Part of a small language model's weights.
Size: 8 layers, width 192, 2 heads of 96, MLP 768 squared ReLU, vocabulary 512, 3.31M parameters.
Training: a variant of Adam for these matrices, 133M tokens.
Each number is 500 + 40 x the weight over its row's rms, rounded and kept within 0 to 999. Layers, rows and columns count from 0. Numbers have three digits each. The size before them is the row's rms in percent of the matrix's.

# down: layer 2 MLP down (transposed), 768x192, rms 0.106, rows 228-296, columns 0-95
# up: layer 2 MLP up, 768x192, rms 0.112, rows 229-297, columns 0-95
down228 092:448527673492408528505528533483510495483458477421498512487514506510475575506519470485530476515443548494437414522507413451523498472573473448499492377513497521509477509507474468490463492500518498476445480463462543561455512569458405520486588550531517475526457482518493529494526501509448566549
up229 097:456463495512484492542513523497466460515534533513472472453424489486439475460585534443521480498547490524544554484526486493464483542497571472453417472468555537538486463447519435540516460534560522466439510428522509506510566567528512486540477550589494503485463509531493486504541508534550491529
down229 099:532494446496526498470586500567542378470468514439467494536458453530532517535492459478536536477520506544496512444454478519515424487435544558457504557527554537523407488457482490512571453481527497471580482498526509504519444502510503519500480437542474481467511486421475581501566497462518574500
up230 094:473538497534490492568426469499433478482543475541471547539509568493495482468490537492524471518558566460483544491493501474518546570445546563491508459418491457515451438476515515508469517446441492490507536477479548500554499472534529566564527517560506557574516506452513488516601570511454541455
down230 094:476561505505473460506568526508437483473562514452470549418601494510460576502496525517511501512459509481480479490459528490512577548505551531489446536447463520540507478472494524513484507459443561479439553469455508516485490503495518470466497479426531550461515464508543493457534462471450550555
up231 102:457493484507473556571477502468497578517451512562540539502440489558476504492561514548444511522507472472484453488456464548508499559472462525534452526494482539518501539592441544504546407519478549473576507471501549501550477503509591501512453499515488489443502445574439415469511517425484432475
down231 103:538532524483526545495556476570541451467510467445458501491516479490497537484417537468491482463554461486479501520471554480461452613542530515538511521530470449453443534512549494441490461420497458424459445444495512481481496526552485510466497517511483510541457454508546474545531562494551587497
up232 102:511474537502523506553525453467535470446480506549479525542439458488517530493514466478508411470523481481493473571526518554501426477528463544459529492561515517534507497501453425481512509487560492477504497503534514491542527430540554628576429383538509511534443487461530478522518532490545535499
down232 097:500537473488482474473534424510504559484523506480476479480471451490509541466528572530629533547479501535521539494539515495487474515462469487449508557447495502441475484437510510521447549484610534435449567428435452546505621532490529484520494545514467571462495539506445471482537454585581493455
up233 100:500399529540491508485444533523485515478494492454488514464547486479497520491508437568502468530552439497533566544545457471446470550493496513556492516522553508548502560513500651524561530490517441538567559568478442430498525496484420555504544469495526570547422514465560523514516537413507528500
down233 097:553531485528509482429533468482470441490411520544491509469532545501476511464504459464532537506489414504490524473464454539497440447478518537503557514533590541504514435434483408553511494491496474471486488541460483495513538465498450549525469483536519467518464555448461439499520546453506516437
up234 113:486431497441487586554478534507529533487442458495527495517499497453480469459534513479547463501468482510429499446466500517478567427510490482472532607470481509510442479562533467532499565471465541471556474538471502477495530557535599578526481460488488552537472512475537504460536550475500482491
down234 112:411513523419494509520531489535556488545437461422478493513472489428525467514520496505484545519555434432427539515497543464544523504496467548507507488554504421520495512447502578515451471412549523503465430437540469522490503433493506480509490514565430533450490469462459521461495510495502475428
up235 099:501486465480477467513577515463459483470510478467569489576472482536397430526514487503527429473450510542495464481474501467438522543443513499616484487546529431555502531530493563512523532512525454444483523550521473503476540492503460468549471503562481502597426483411527567460477487456519466472
down235 099:535463469550490525567532502547449519522459482430580513420493507498487551463466496518513507495494490598477568496480468539490438560472480546516533506541449537503475527490549533499458517480459523441521536504482563409509509452507555486524496512518535424470432481391528413520452572587617493450
up236 110:525502493492474543594497517453454529450482515513545512565497477498509483459537496410507448529415518466470456516521505513513474500528535527512472490506482496493511487549472545475521534540458562409562474526541506522451546502511491532549493493544477516585457481470489507463528428497562581566
down236 104:483483547446540452478462546471521551562545536445519567497534512455492526518488483538503574627476484503474499499449439504562509488537509509462502444552514525489492530488467441517474524543525529489441528569429391518538483471513481574488506533452462491517542470471467462528472500498479617563
up237 106:450472439477524531560527537474544465453371515539540471493515492480446420474525448477475501517472483496514495572467515589485524527471520470516451531499570528500471587494499488518454487526467534511488495511493519431461496551454559499505512450472497476462518472501551542476502489503455539493
down237 103:531537542558467455517527507469477424462495464501435432468544527500473553492502578561456519568456498425502594457512446505505412498484485481466499523551527487479423551524513463516505533480426380508546516476473538506486537506470547513512530494532501449472504497482541517468462459501456519498
up238 095:490491459519521606550445454503471515485490451598562472515488493463510523456516424477495462517475508434426509526537540497480465530515486491534529486529488548475452528537514485477454512534564554503484579537521520462524500529491474504542520495669561536505515423479514449539525485470509507516
down238 101:493558457503472407460446495430465468577495529554581507489492396533500535473477425498516449500493559526521503444534584519570470432489493499440496543536477501449449485539531466504520472426536496588445494445428495502532544483517563512424533526460520494523466488489476534525506504482487490464
up239 108:493527463432556478554512481462496492473522519574526483453503429447541530546517448518533511484459491387539545492533491563532454605462446506536487453556548498541499486530417520459518554491460571508539509518460530483507552464478522539481443437518482506569525473481543483516544520537481549469
down239 106:620478471491520463459516498472519353473553496526513550492519434531567562526493466523477513456523471483493450429509452516541429514522514519533495527602505494479543468475530534523574524543517518419548489525520514551500497513455494462496557462411458509529435454502490457472542514474539580463
up240 104:474488482518511469557543600513485540523438518502556480517512534491461419500496537529484465541464472501457446515419507488494504513559491496566458521547511530495443471540474537531533453573535540464517523531443497418465529511457547505416450487501536514458532469583545522485531510474488483493
down240 106:542490540520525476483511529531429471522425522547543490524461507507432523430479499484542490584487549500529489498457436589515471492517456497429505434478475529502467460466456457506445428478477463458481463558436551560424548490519440543524574430509521446421475567426471468586465521541534473522
up241 098:445449493433472547518523445522494495440478525443468514543431498472436505454531406527495424506541517519512491487563485497432480547500525539467429451557475447492507565511460549483522442520394463507471553394547523490495513493500481463481487495511549494486464527517504424440498581482580450467
down241 098:496465502485484520518406532511512500479541444523528565470499555498469528389500461538496470458505492524506469541542455538457564534537500535475533472525453477414426510553557534474529432566523544521466451529514489500479492507461578434469470502496556535572465487455511462524422522505444516481
up242 099:503429431489480470516495478507495526407476485540529470498573547462441491436552508507448468499574534486444532476455400566473504488448531553517461555440473503429467543529444489487510515538520565402575493490466499475533461513525520478467490561568506534488493572477452502461426517506519481499
down242 099:441505511464552521517521520571518566467529493457551477489462505449522572500519531556533455490557533506490514482494476464591520475463507532567538456514491511552475503543543502559466452491462543489490532473471450472525517528483605486501450458539520485510435472469523575509423470471394518441
up243 104:428466490462477603512515560463424479465540433511502498521535493538452458528543449526431474541572478499519499515524490470493492537476536524475517591468582482525479534446523487499453530519402530471530543512480526469481527471495535510529499454456472517553444437560419489566481474478558471504
down243 105:476480483486527448512596465521525498482514570479496515404535470501425448508473564513452496427569537541487525510538489574494498509514504479582498510510441462493480523471523451497467522495535533495480498446450530491517435500530530493553542549505466525455592495555562547495460503534459517526
up244 113:430519505484518508513478508468536506515516489525473407496506518502485452551481479483511466539497536542451543552511509530474485511390466538555460426515533420493472501523499521503460609529475480432529491493573480516462494498454638502536543539488597513514403518508518466487489459503500484477
down244 108:414437507458423579492515482520494539482452490469483533556561521519547482507582518554427568484495543562596498465454518486518496495423454499459432441501508520483495561500526471495530546517526482521503468491536495513426462463524568533443464510509477527456477514436464601429443529511543465502
up245 101:492495487524482501532526602452474568521501434471505510489522542512526518502554581451503506404436459482492447499543513571545545535490451471470516501515548472483498449519534485441478486496428560488443480474514479469509459424480589479440562534474460492533487476473505460488414467486535486516
down245 098:536512479454430519540524532517443515466509406468525511418531547515502541484511485458528581526504582445496492465488516471520526523517508446494477487568474456450506471550483469561469489458457430521503489481445502486470463533482515430355493491505547520495481538500524569481515463527505480470
up246 102:449436475493494562523446505487505556411479477494519517537506522545454475502490483550436483496534539495524446452531485512514512564535562517547447499513482428492509550464442481471603471533479482469523497536466455511454488498470594539499464486535505526484475465596475499454518505454516554497
down246 105:447519502546538462525500511481515544442528555464540516471502555509585500491600516478443479473530462509568508589471583551439516525427428516475500443435488464476518492446492551454537455497483469519492547449499545527476578559520487461541563507477541512451580490520557501434477529492512517482
up247 099:466486522416471476523422504523498596496520503482500478464583543530453526517554498475539461498497566520430515478536475483498505580471473501432474494505542478489422507470480455467539537507471519480547439502461510459470534473499553476540523503507581522579461442535426550476528566502535550605
down247 099:471419575475498489482508452474498455598511531538489523490507481545420488456553488468483521522493478450492480449547496472522491503545580544504473441459478493494496463374584469447531493498497567479456476499531472538549514525447546549511502543486498517453426472557459544479508481566479541469
up248 061:486485447476507570543451505441452517500449456553468458491509459494457471499533507508476473493504525428465470492450493519424496517486545481486451526498507484567477524559488506454488450547458518502544526507488476447531551461546576497515499473499551490614480490564499484549491539497545552475
down248 034:493539514560465430545454486512500546544513451456457477449547444507483502439482566463540525511492513540532478457554481530527517527485510506521518461420470492472542514532505609496520491589496539472564497528484534557511508458475459490507564452435592552516388479403561549498542508539542497470
up249 088:436513544544530517530474514435483508519430527486485489543476506447496430515549490529425434492536524490566427484440458438411468499428472514528438563514572514559515535498512525477565491509510511465479588426606491565475483440546513497618478521553483485494532527481496469493493554511468501498
down249 091:475525547532512549497494543508503511488509478528532584462488471590519435556442464501524504467504517513530506528468527506502473511436466485488521528504477507445544512514463467448464518442556481512507536452480488427507575459491460522508517530498523424447516568462519463416422466464416538512
up250 104:529523443470504420498417497518506511481480562551541498535492481541364508476531467380466467432595498508461527507487461556488544522510474469469507503529484524535531497448503450511452518547570540501480543455529529544507576501626480519500437507590531513467501545509555487484531544473509490498
down250 105:522452498541438508482596477551568482455553490464536480508524439551511525585447513459473493472542446492449534461489508510502483556478487440478515492489561508520432532508615455438442502498456494465448526569511525504516548571483474523450519475496525396527452560542500566484441498500523502522
up251 100:474579490488544540507542582517494511476498558495541563575477421468474522488475534494483524431464465558504470484507480461471447532510447501468453549450512438469427551545428469546518453487479470492508490482503545504453431524576565485440556587448462534520512483585607440490520519523538467493
down251 098:506520470524510501506535496426486457462463544508521520501482485501457551527500507456477493509523487484365516545521429478520493462544519478492447453494444496517527471459471572515488425540486521507464463521420527511529529552517516509487506495477450497402520433518519491490455499535464466489
up252 101:493483486499439529519447510513558549469494509515495476563492468524539471474498504515576436467557423552516485423493485562501524505394436465556500540500495501510417537483467452509474502514469561543476496483451545478524534498521570514473514536491436549546540524571530413475492469454508545489
down252 098:454517481462421463507488483546479502522569469445584552509531465533509528500488609477546484494502477500590477448501483464450501493461459500542530478498454552523505522509485512480499482422571483572486531522499504571563490565474523538455464476478515501477493478471497500491495442502513495472
up253 108:533456491502456492551426541488523446471516446510547474460430543481400471451499554530550484448497491449544457557525522451454549532535482518454487495527522465479515501505481461569564564487547534454551594496569492492457464519536526518549473582568532552564482504563468528527556547487470469444
down253 107:559426500467494497518425512487487477545499540503484482527488463561502512507529510510500528451423461473510496482465531445446530566556567552518462547472502474448515559512524523484510506511524407549553553467489504505490512554501540480475539583488483536498537535508545458506465537507525500489
up254 111:475480497500507606484469483512458546525478466529466554475511538536419497523578531474473469497512530477496558570394466519524460534507487524494448463478503496520497488540483503560490463574535463533593580435488504484524530529470542475513451542488528464494536496490477462444536497400515484479
down254 111:516545480462527528450486479481563488531560497509436529630521475517479487433512538465521485514491581503515555492502505556513534497457498472526515502583550508455522578477520479474531451499546533442464485473510477471585504526534500438503508549455544464480443467508527501461418541521528516511
up255 100:456455549523529501503524524499532539520559487569569534497482469487447499519495478551505450472455505508461590472540444544459476489558533563513527473495419437535459502510452556567576460508464494477535441447516463546424564495548502431489515560599517528553500459476533420530468612556487435546
down255 098:472424546524542439482435486530530505549507526496540491444542403470473540510430458514483530442494511498497516577496489561455488480484533473482504459516575552519481453547478540474465533557476505550470535500519461545487493541476491506444594480490560503451548468449491512506549510525394513509
up256 096:433520437453474518527517488483498579462482427523496537519516539488460552540509427479427491478457440470479464466515423465389546568485562521504461539473548461570505442514500488500478474485506534471536585515508501493501575522514514502530461438559504617490496560499517570469543485451523448515
down256 100:562498488464516478463430483495495541538480532450428474545587472470588519555500478416507507563524489478487483547498478476479441491506532499491538523475504601502516453531526556525487512535517462524445425484480468549476522564490425541502631504482565480479548496528516449533512513509471528487
up257 104:490551526533451504505526521513437536452456421470534508487510544498473500486609401546511434471512466515470452489511531537495530514477528501472475583515547475498519457516431522436568446527493480465480482477483531517418517450454574531438525489503541515500528467495495477543493522437559506497
down257 101:525624544440506524494468463569496530505481510483461543518564517472550532495505448513460515475502449533524476511423589492446502460440476464520516464504515546485495464512538460510474468495526506583518438517492459520529498470464492409449571449442552470483501432499504520461538495461519498548
up258 094:466540478483501492573469496566518461507459439489491444540422504493421460505560457526540488548467528497504410470519455463396541534473470411460493513510509492483475490501522526503490543502444535485576491476535428471570532468534532553536503487544475545488499615470509539476494526428488505591
down258 097:434473521489571430441529470467519492490439444503497446485545527511502508572492492536457522521530591439480480526551470455461452504497517527595507502454420537538518465459590519526441507479538544486397522489511505501510536458550515465470510508477550482484526508522471569455511536554450502521
up259 115:468488458501492523537524468478493547492496434505545539505473577521466478445506460521482434496540371417469530433469520531502517590412501469514515520541507487500477507476495529485489504515477491470511463473536528465519543625470473469460549498548510527607485449498492499494546511492518484492
down259 112:500493492494469505536464462482448543572531579566469509471489530427572428528472504438473512465469498578459596463535516501548540595549522434520552420523463602425500509455470551506383463481490511499529458437465547531510525497528500510436501479430469565487547534497482483506453532501513458526
up260 084:424468453501596476481560530474515512480487500584476453485572487532515499542457575467525516493592553492485562555471504549552510484488512517528470479462518505461468498471512531516528494500433450506471525468432547500547519488529463507525525464529511508468442470550554510501502470513510497467
down260 082:486489506509447571513459480427549526440465510488481512469464487487470614490523450616455571459506523543519479506468495573478490511481535512490515525510458484467491497500469532503478538509510479520473510479483486524480479514479579615431379482484556541450520502510492548462511505470415565493
up261 086:486527451535510506509474539474521569550476491498515481513488524527481555507488551488527448550478454469500471472479493540530469588506520448492524491482611408467524577514447492491469502484422511410501520555476580454456451503539506521528554512483540529534457507602544410466573513425521513481
down261 099:514556487514450477526521533499465530491578471504508497476477464509472648487461527504464507527455529532572515454499550501577502522554508516508536491474487526445522491514475499559517442508540507471505469596504526551543450503471392472387546463490596547487447463495482508472511473492561543526
up262 096:533533449538530479572509476546522464455451422496549495475518555512502471440482481567537458460483424506471470487555464453414461589477503543606515442519556534499414438508475453477584537575547522540534492527554513498474512491519522513482492510490484529518459543502536536517446511378543500530
down262 106:545462469502444524505549535589597472433489489466518476500483463505519521523466511513467496481477447528445551469488584471457438400478469531558502460514441472428516508507523448554488542501536484523519454486500499485470552463420444466533518513416449492597622524529471468521480546544419628508
up263 096:463538484485494542492457523505506486437467574509537470492498571527446519521524484476595559454484482410518508512532504537471533550437559506505489583450455472535542489515413459454555471597541495493468461562457521490477487447465508497431543424498546631458438466499469415469558474467529570519
down263 095:475517515433514473514468466474533505583501540505502448527502464491535457553463524483504518521496481483525506523455496545572494531500425495470436412466362445501581501570451485453474449525534474482430520511428526508430435535482510499481561491465485503531402485439523431555535542499508462487
up264 089:529522474521493514442447487467489512457417509586531528442555492537539500413566533524485465476506524498488461457546456456547452515515490468516516486512503552532408481518459541469542457486462541430494508475504540519465569565566546570478464529414496492516469461563472515562474456465588550509
down264 091:537570493501504519559541509460490476493522470517501483496451552478508507538554518522531474516514491531555445445500474423558483440488527510536490438510537465514453454472483516512458513521512551534523470440434564550522573543587498499508551480489502503456514456529435494447542545527442517420
up265 095:488505487442494517530496505426503497531420589484502443530496459519454486526483522455511466519527504483446500583464439491518526506468550517526426532487584465474534448494537513492469462494460566481598483471530565420488538443424604496443478447465472534494540454440488459455536462485524484488
down265 097:433482454482555468562453553589495573572474447433503555522507460486469500558486570545504494476478543536493491532501452488465571541493471476434510496445483527400543471525475494573433581483466510541447450608515465531481422523458540491549447497498466556598521478468503456525417527500535456454
up266 102:535456491415488545504512497475524555511470416499606533544443509429441518474562481478475399497450526515470505504445511503524458504496485485476479551543567414462506532524476490512489620498562542553592584536576424444474497517523503519530492498494490558520460504456523518520525496459543460532
down266 105:541560474532531384378508521495577511579548475490473548534519517451550471527462486528508529497440364506522521495450461530522493547492510469459530533438497525405495534482523500440550536420468533491505439449546538471484423429467482506475524482518511475523473552465452511470464501496502567512
up267 088:470446473451533419515572485419472574465521474479532495561436434506405509526545564433502529482513471496537472527552420527540399466564436450531519540471476468503489472504517465554526502567437504564494508567479499547502567509487564469486504495492524493558498461514495545574480500506467410480
down267 099:502460473511538427467542414479502502478502518475477484527527515503525411550449507514465579515441604480554526516545448487504560536538493518572531464493454484500461496492495528468422481475434514556472481519476487513489513563416523458482412512491526497545479548498480489568480508517533403545
up268 091:482462531493557544544498495487467519544518469520467525578480407438505548542422507491496445528455485436453495513539499533540474533554450519472444532493516469512387447585501439510466597505475473510500497505473500428449504503446490474533540505447553505545470540519562472555524532509554493534
down268 092:382491468520467465509524530551536543548541525404439539470486449490504519537461559494532539460525485536534498539511474508622443511550482546494534532502451532501508513501485516462514507477525480434412500491473494503413472461533488516534524475498501565475467505448514497520521467471476509470
up269 093:518488506503559554480495493477560463421444531514546472566506485516483489410487458458449508531559533468542515563494467558449492465498535495550459510486559495548570602523485576505501490514537547512538544493516442433430520501499524487526492497551496600506554548494499477542528477485497433509
down269 095:593467457471537510506539491499517522512486500490578435493518537485420553496476561456502555466516535486538549526500452475558501520473515542515489476549515536505532543522476525491523463436511533469530522451464468465513495511508509516456479551545531481391489504469518526488484530487334535466
up270 103:474558515443480504494551534512506582532532581479494515517499435464440463537505526490551389507463516494477522569372492480460545526463467484470494495497476524471348573524502518575475479525426496477540463484533456527482562439489499516426509571487519595531487458498499471457542474502493467496
down270 101:433456535563507522573520454491543479403467475537474450484481461480473480496500525542455474528525512529532491492523485515490576526488523488454488500541459457529485505558545486533460464555446489512484491559512519604507490487440508472482489604490502524473521508487522557469491537462474509391
up271 105:388580481487519496561536521445442453409530475544548451518519501463495487526532438471421551379477481510520580511563504497519499486466498553559399556471541479495535564494503543492458563493503501490485452443533563512559491459513471510456449520491480491471483489526537417469498512497534487517
down271 100:475455495468490600535477474511519542469491463474540595523512525493480516521492405556500504561473553478577564516490570490526515567521496517524472533451503475483510494577534436460451583467546483541479513454527548462508511420505492511487460552489477540469484514512540513489519515521485478488
up272 109:438508496509508546480523548500435508548575454509468522502522560431509406523539537421436530527508507443515508509524547456479483523542485469540431439459615460508524558504520486478564490527465465509557531517555461501496512476464567465510504532493520520519509465478547494511542514429510524607
down272 106:465476570493539477514526519467462456510534451542475485499500517483477606477527537584513566505455509419505545451484488494520535533406492399498488416494535485425509478531530547505483463448569532494447459571439512558452484522467465474409459509517489537538458563518520557545444484453473487455
up273 097:519526537428438529498489448428501574515514516501469449563517454567485469520556530472514461499511503501474514518539429480479508495492561568496466513527469489555516468508415566478438496586488481588506494469508422521437508504467524466522523492557510522560463482492480398451516568533491547457
down273 097:507457547481512536489491524458483466465525485578494494479559486456434427559510493562546555548530569445499427522518465473524467495464537524539503455503467445451550392538503559535489445522447494522496565477510524581511442481511563495433516517485507461548451487541451502458494517586493465513
up274 109:509472519484495561480538573480461522510484555468543479574592537537508506511563442450513510524491497513476549505431514533482551520519498479541508537524539500487419518601465455510456456507461504439441506546558533460399474541539548541459495549489456490506482533516589533544477472514586507450
down274 107:460565536561482480460603477505502466502520550491541528523570472535487515499521501492465472502520423484467518482607575516546508521536516550487454544519401512523541473439522417452516451546437515499434473533480485528511463522531546620511476559469463478489485539490528530476445514501512453556
up275 101:511480482545445525525498492445517541474422404529506511465526486409466482471509531551525497506512451498505421554451547553482488552514530465541488476521542502508523557480493517525535470474475565512508531531549489433489457489543527515429553495532475561571448460521509423540518471416562436532
down275 104:479445485491437459530564485500504494519502477480551513511497470439553461521435583425555470542540538554504464480542578441564508572448521537457466584480461469481536493478587509540482519574470527420456497446490475493535478405488477475470483460548513468507432513502482512434468561551548446481
up276 102:403539501532491455497480478493402604492535511576453500573463476532506492575528535445459476446522491532497498505523433492484381489419362452478499486460510489458463473581494518437521498499495552455485546512517536475494521492558502591488472572530526473495418557491530499510548505568537502467
down276 099:489504455495458472458549441514481531517511501490482528530587561462429567555491502478461488439463542549519534567547550572406429483478502486476530483501497541465474540502518490438490503491451526506515560465439525433467479528432539528460458554463495531539475532452500564504490417439520450511
up277 093:514548491442529553467555530471470544452549484506558517484508481492476435493503449435518491419489423495440470527494520528555473494526555459490518545444577543467480463547538560500502490488498586493486482568512486449545525551506547527532443523523508494489499414498524519509508521455484423527
down277 100:544563535491540487520575537565409526567504571523494522405455479514465447572512487556483439508457518567551500455523461419529458563502525525574479555472519506467482447496503483525505449561453531494478473449510530488435530466465544485475513515507555495468574533517473470511500531434437478473
up278 099:466470505498477551560511471497489470422499514580422518533499505538513521484541384509508516468531531402449496523492530521483484516532509520517504422492580502535522502471404501491536561517471545517520509529518418444457526470494517543528515483538509550530491456541505517501559474435520486550
down278 099:507529488488517513505490504526477501475485518577503465550555511379525459500526467533493443429535462507520552523562543540509514424494467482522525472399498514493482515467474507475491453452510498479525448484551561458504534466479512603542543454414516490461547547530495550489527494544441559487
up279 096:472539522521471503518485501545519450414491504501462465482450485563478533494443503492473500476488502473546456518561523524504534473521524497535452545513554480494517441524510524511536517566508491472551520462517568448467487513548505585469482505492523459543470434504523499452553526412523624533
down279 094:431475572472474513576558489501476507472480519511574459526442546534529575383524490550504569538465505490477493508543491542548468410466446475559522500522442528519485486443505436536516514500535458455464503510529547525493510545554450543474469493494471539506470552482467464484489500527481569524
up280 099:524412518551511530470477556445515518562482485575496494519485490457527474544541422519469509435431503517506507445469461503503525480398512538505476496480443493530513485500505463455462483524479518446445501522580499511538606593594524474531539470493524436496519517548470483567566502515520488456
down280 104:521483498522487488528465542514506492499461507476511529503469440485543533539427458437411536508516448540461517476431530461567509517474497459455448536480502512450428574441594501534538493515487505487503469572539489500503501516436533467491565501495553504577488450465497493438539494441473455371
up281 097:486450389493457547544444467423513515499494488481484535477601457508468536538564489494453482530508469506496441518525454504465435502518492531510539527477529409542447487558511512482447508545449547486574507528490388388494458491448557467548455559479518586527521542501514458460480523445543488539
down281 099:501514588545550485493497460513475535579525498532473449519477499547484545462505416564542508509508552454509478451495425440476481479518437595494502496456522487445490465474499510463530503474516510493505472464528501482539517511428499584481578439495522554420481525567522475535474465485476510476
up282 099:495506474504578520532551490540479520485455442552555538530452504528490486436558514490568468552429500503499546474494465524531472533587469516472511519544479552578437506522557431539442596490430537525488546492551554466510506492476571604471479508527501531517476506556568538455522516516493443534
down282 098:507509492447489503519433461559503464527476488440509501543468506514544386462513469601583474544531494558451478492561528547517431520484429533514541501532549472510500561486594466496470527502437573480496417598489499494485491387446519493456595508566512454502473542511529509526455500508490503460
up283 101:511509492537484502516448509475511567566460464495547540499527558550481487500551442501449447488454455500469460447542411551491483611481503545523536428487468516522406521502475515462610504515532463430479519508504562512529498485498565534496485536536449508545406493503436479581530492423552469566
down283 100:468488410472543479482476499497507536496535484560464473543436548502492556483494441478497475458456505450509420480484509534523513525483529468565533526418521562497417489477479510401522544425419488524486470488511456472512545474542511491481480477463406565462520422507503518525465512506485459524
up284 097:472449444491512611552490513449518518499405567509442497570474504541491525474522542447438497490461537441514463534440448498494481589414526469467477459556575472487503494532461536494486520560456505511503518551472423498568551517457467560491507535452480468552480533514438505516503466473538491490
down284 100:526583581537476443448524505522518473486467500570526527479523501427474563518514560514525515563448426450449609501463523507504531540527527496552473504484484565558474491439537472481467484566484499469511460524511474544576420459461459539488479411576562505507587560493537518554561462495547539513
up285 106:489413532491493510577477504441445511489533495492573497456534507533490484498482470547492414504514457524454522523505536518534498477509499478524519459487528588576396500590474408508541428527554544499505476509501443475548479525424508510456490452455453513531537488481487529509542534509508530484
down285 107:536521499526483514538406474497510508428496431535541562543442498462476435453492482553500499482533481511506508505494517548460577393472446469589524446537470582500489502550476446512516438481482537500450513556456495509514517476554500515540482499465463510504470516519544498575458456529453398556
up286 090:493552479520496541498470540484491551518525470477511542509467485574491540422515444449559490450484483537546505538507514524458494564532492547476487546478437514596517436477562455462459556552454549535413624408531433496529507486543576478475506474508528510522520537531577462472480471545585440538
down286 093:461484519568579518480498471491508502522532501485486535517461490555572487454569420468543484460440429477526572493487517587500519454523505450519571462488484535496468450508511533408347454493460484497464558464532521492492490573458523461496544420470562467507540528479546492436493482472484438483
up287 093:552453570518468534570402587460583560544459452510528524467509511587542419496546501545465456542488466493539505543479482519528560460454578504523477509488529530498503483563547512558553479567526479534429508503494532484514533442480523466556459570558392490500504496615471487519446520462506482510
down287 098:513428506529499555458482504494501511518541437469515524513480536517484519509513520537516485514531451502604445526479515501478404499450449528455485487566490489458560567503418475527500480443558520489548483578505467436540529513482584508489484512474502485499495439542513510471425498414488459544
up288 102:494459524459519488501451508454548499516515478504503442585450484507524492557513506463490400528609491533442530516484492523473483538480547478499480439533529439522572484555457565471462460499449489603479480520486504463536506472557561507495557510601561484513523420475441418520587533512501488510
down288 101:506506498473527466442529480484538526501497453452528542494525450553496532514502539504522511481534517550491568517499497485531470528498491472503494490558455538519460442516451540594485476502547496545492531503529487507519474523551544489399523499485465548403478495543568431578483516467542511521
up289 096:464481502526547478564562468459428461488515460530538499533548439474447524450545474481462477442488504417520509492475399497483513530528529543516460446501577477518508509570501561464496560513533566447463502502560482497440519531477455560492447597534455582478467564467545479434516500507481441544
down289 099:473462441487637509518513527501516454476500529524533485476527517549469548514506474545537549465489551487460511488497431534523489494461546522463491511433525538526483483508500529550406554487499585464436478472518541577478478510518525492510517536521461503525483572505497452447442490481468497525
up290 103:517532508426538525601474521540484532516520418503467431439455475528459471448491503525481496540513488490481479532480438571460497499496505577466476518502485475509456502487497471528516463533453459479510464428539446471501491545581543493479565551556525486519475545571507463459490506457512553510
down290 104:537509481489531546557490477567537571449506503535493483507549420470423512536502455490522435440474530536466406571563514528440568494492496508554503501529492561484427464537460448440520506470474494502505459498465515441550489498506494543449498538532480462487440578535545498512574451568439488503
up291 096:502486455440529591469513499485505490508451521534515493566456517440463501432578509437562464551512480484536442506459417439400473531470488528499508498498477520469462467476545483459505509484530551490530539507448468509566517535489457482463487447538482601497490540519495508489548584454526421447
down291 094:590557472483523530497453478487527547571488467500510548530470513509457565576576517489518511490515494449481535534465524479488564533486519557514539452489451494509550457526503520436466540505524585472535572533446455545540384458546523406576593489451545513496455469601549509409523471455495452483
up292 108:524490465416465481508473576542484462434384531496480476570514491476450436444507459505458477442516509574446479505470524527541471534399451399494520481564560476513433520491454427506482570481473507483530516517442482534489521555476459484525491546514517470504460513550528554443518533433490508463
down292 109:559524419440522493519501463484587415466534462484529519437566446497517541456494533528526503530476462407465483408422517496500516525498491473467522459513429463556483476494489405516448531515557476485509498472509557458536488519549489424526487566543491468498484518505525375500448509492494541595
up293 094:535489524524448494537503467469471490434474532531490574533464526413471496525495524496563512354485523509478435521559466477533491598430519501477477492478454469479523509582434438453537541524510485548481552560488460491500472535465468441529526559503500605498495540484511458522581550452540469498
down293 094:563536557572500500484532494529392485536506556490516566494483408532493446466556491485532532595474496485469492552437520456530451525554528517537444502524491544554490546473442502512580420568491439477509526452541482452551471439503436445472534511499501480469540454445483499507488494495550516441
up294 096:492380461518409499518545464443516478511472435441552519516529429439495461525582496523431481512531495482541553517509446449492464579455485435476473503459464437504535564474489471454507551534476485522500540544503451519483510524471567487577472594566552504531459534481523480511446516479511508473
down294 097:380498544559597486493529526557497517547502468506491543515482485460529525532549491540474492512477485469547471474409528552498514448443467490439516506500468485397558435525462464454486505433487492542490535562515479544517538507508569550456465531523547532455508487475441525484467444464427533566
up295 100:390508490522482536483500534519535460509464422522544513584472456473488509459562501503471481477506476459388414443510494511451538469466535539532507477480517458540485462585483496498519541515535494521493558529573545491497459464486517562453572485519515522568509499481450472503510625503515529536
down295 105:476564411557551510536477443509468515560542580464448580530488504500483463441445516496522474455454491539547467572498506542519533500473498554496487526510483519531459512460553525489471437527618503503482469476430498456560534448526515482511481514564520445511586467428504495530464451495467557499
up296 094:431552545522519514551585496473402503467448509527525497499476425539468496460469494498461432546499466518558479507418542566519456540542534462453482544450588477476486529520505480483576443498526562447558542554477499509444517448518513558559530528511440534514563474530484500493532458502514423464
down296 096:500565467472538524460568508458473529526521529530571600550480388532489458543420517579579525633548437523438576563516491404600500529534533485500506472423510522508524478462517483452509500491562465492499478473491537607508519476486479549506463509522442481436458473512452461496484478485464554408
up297 100:488461484494547464570429506368423457529437468465509473532517501520521445529494490473411562441478452517510500501493475448526463494521497553504448544528563504559529535506484513415547513448471448455492513502571547523480565496493588528531456467473503483482524514494437534573514470471523483526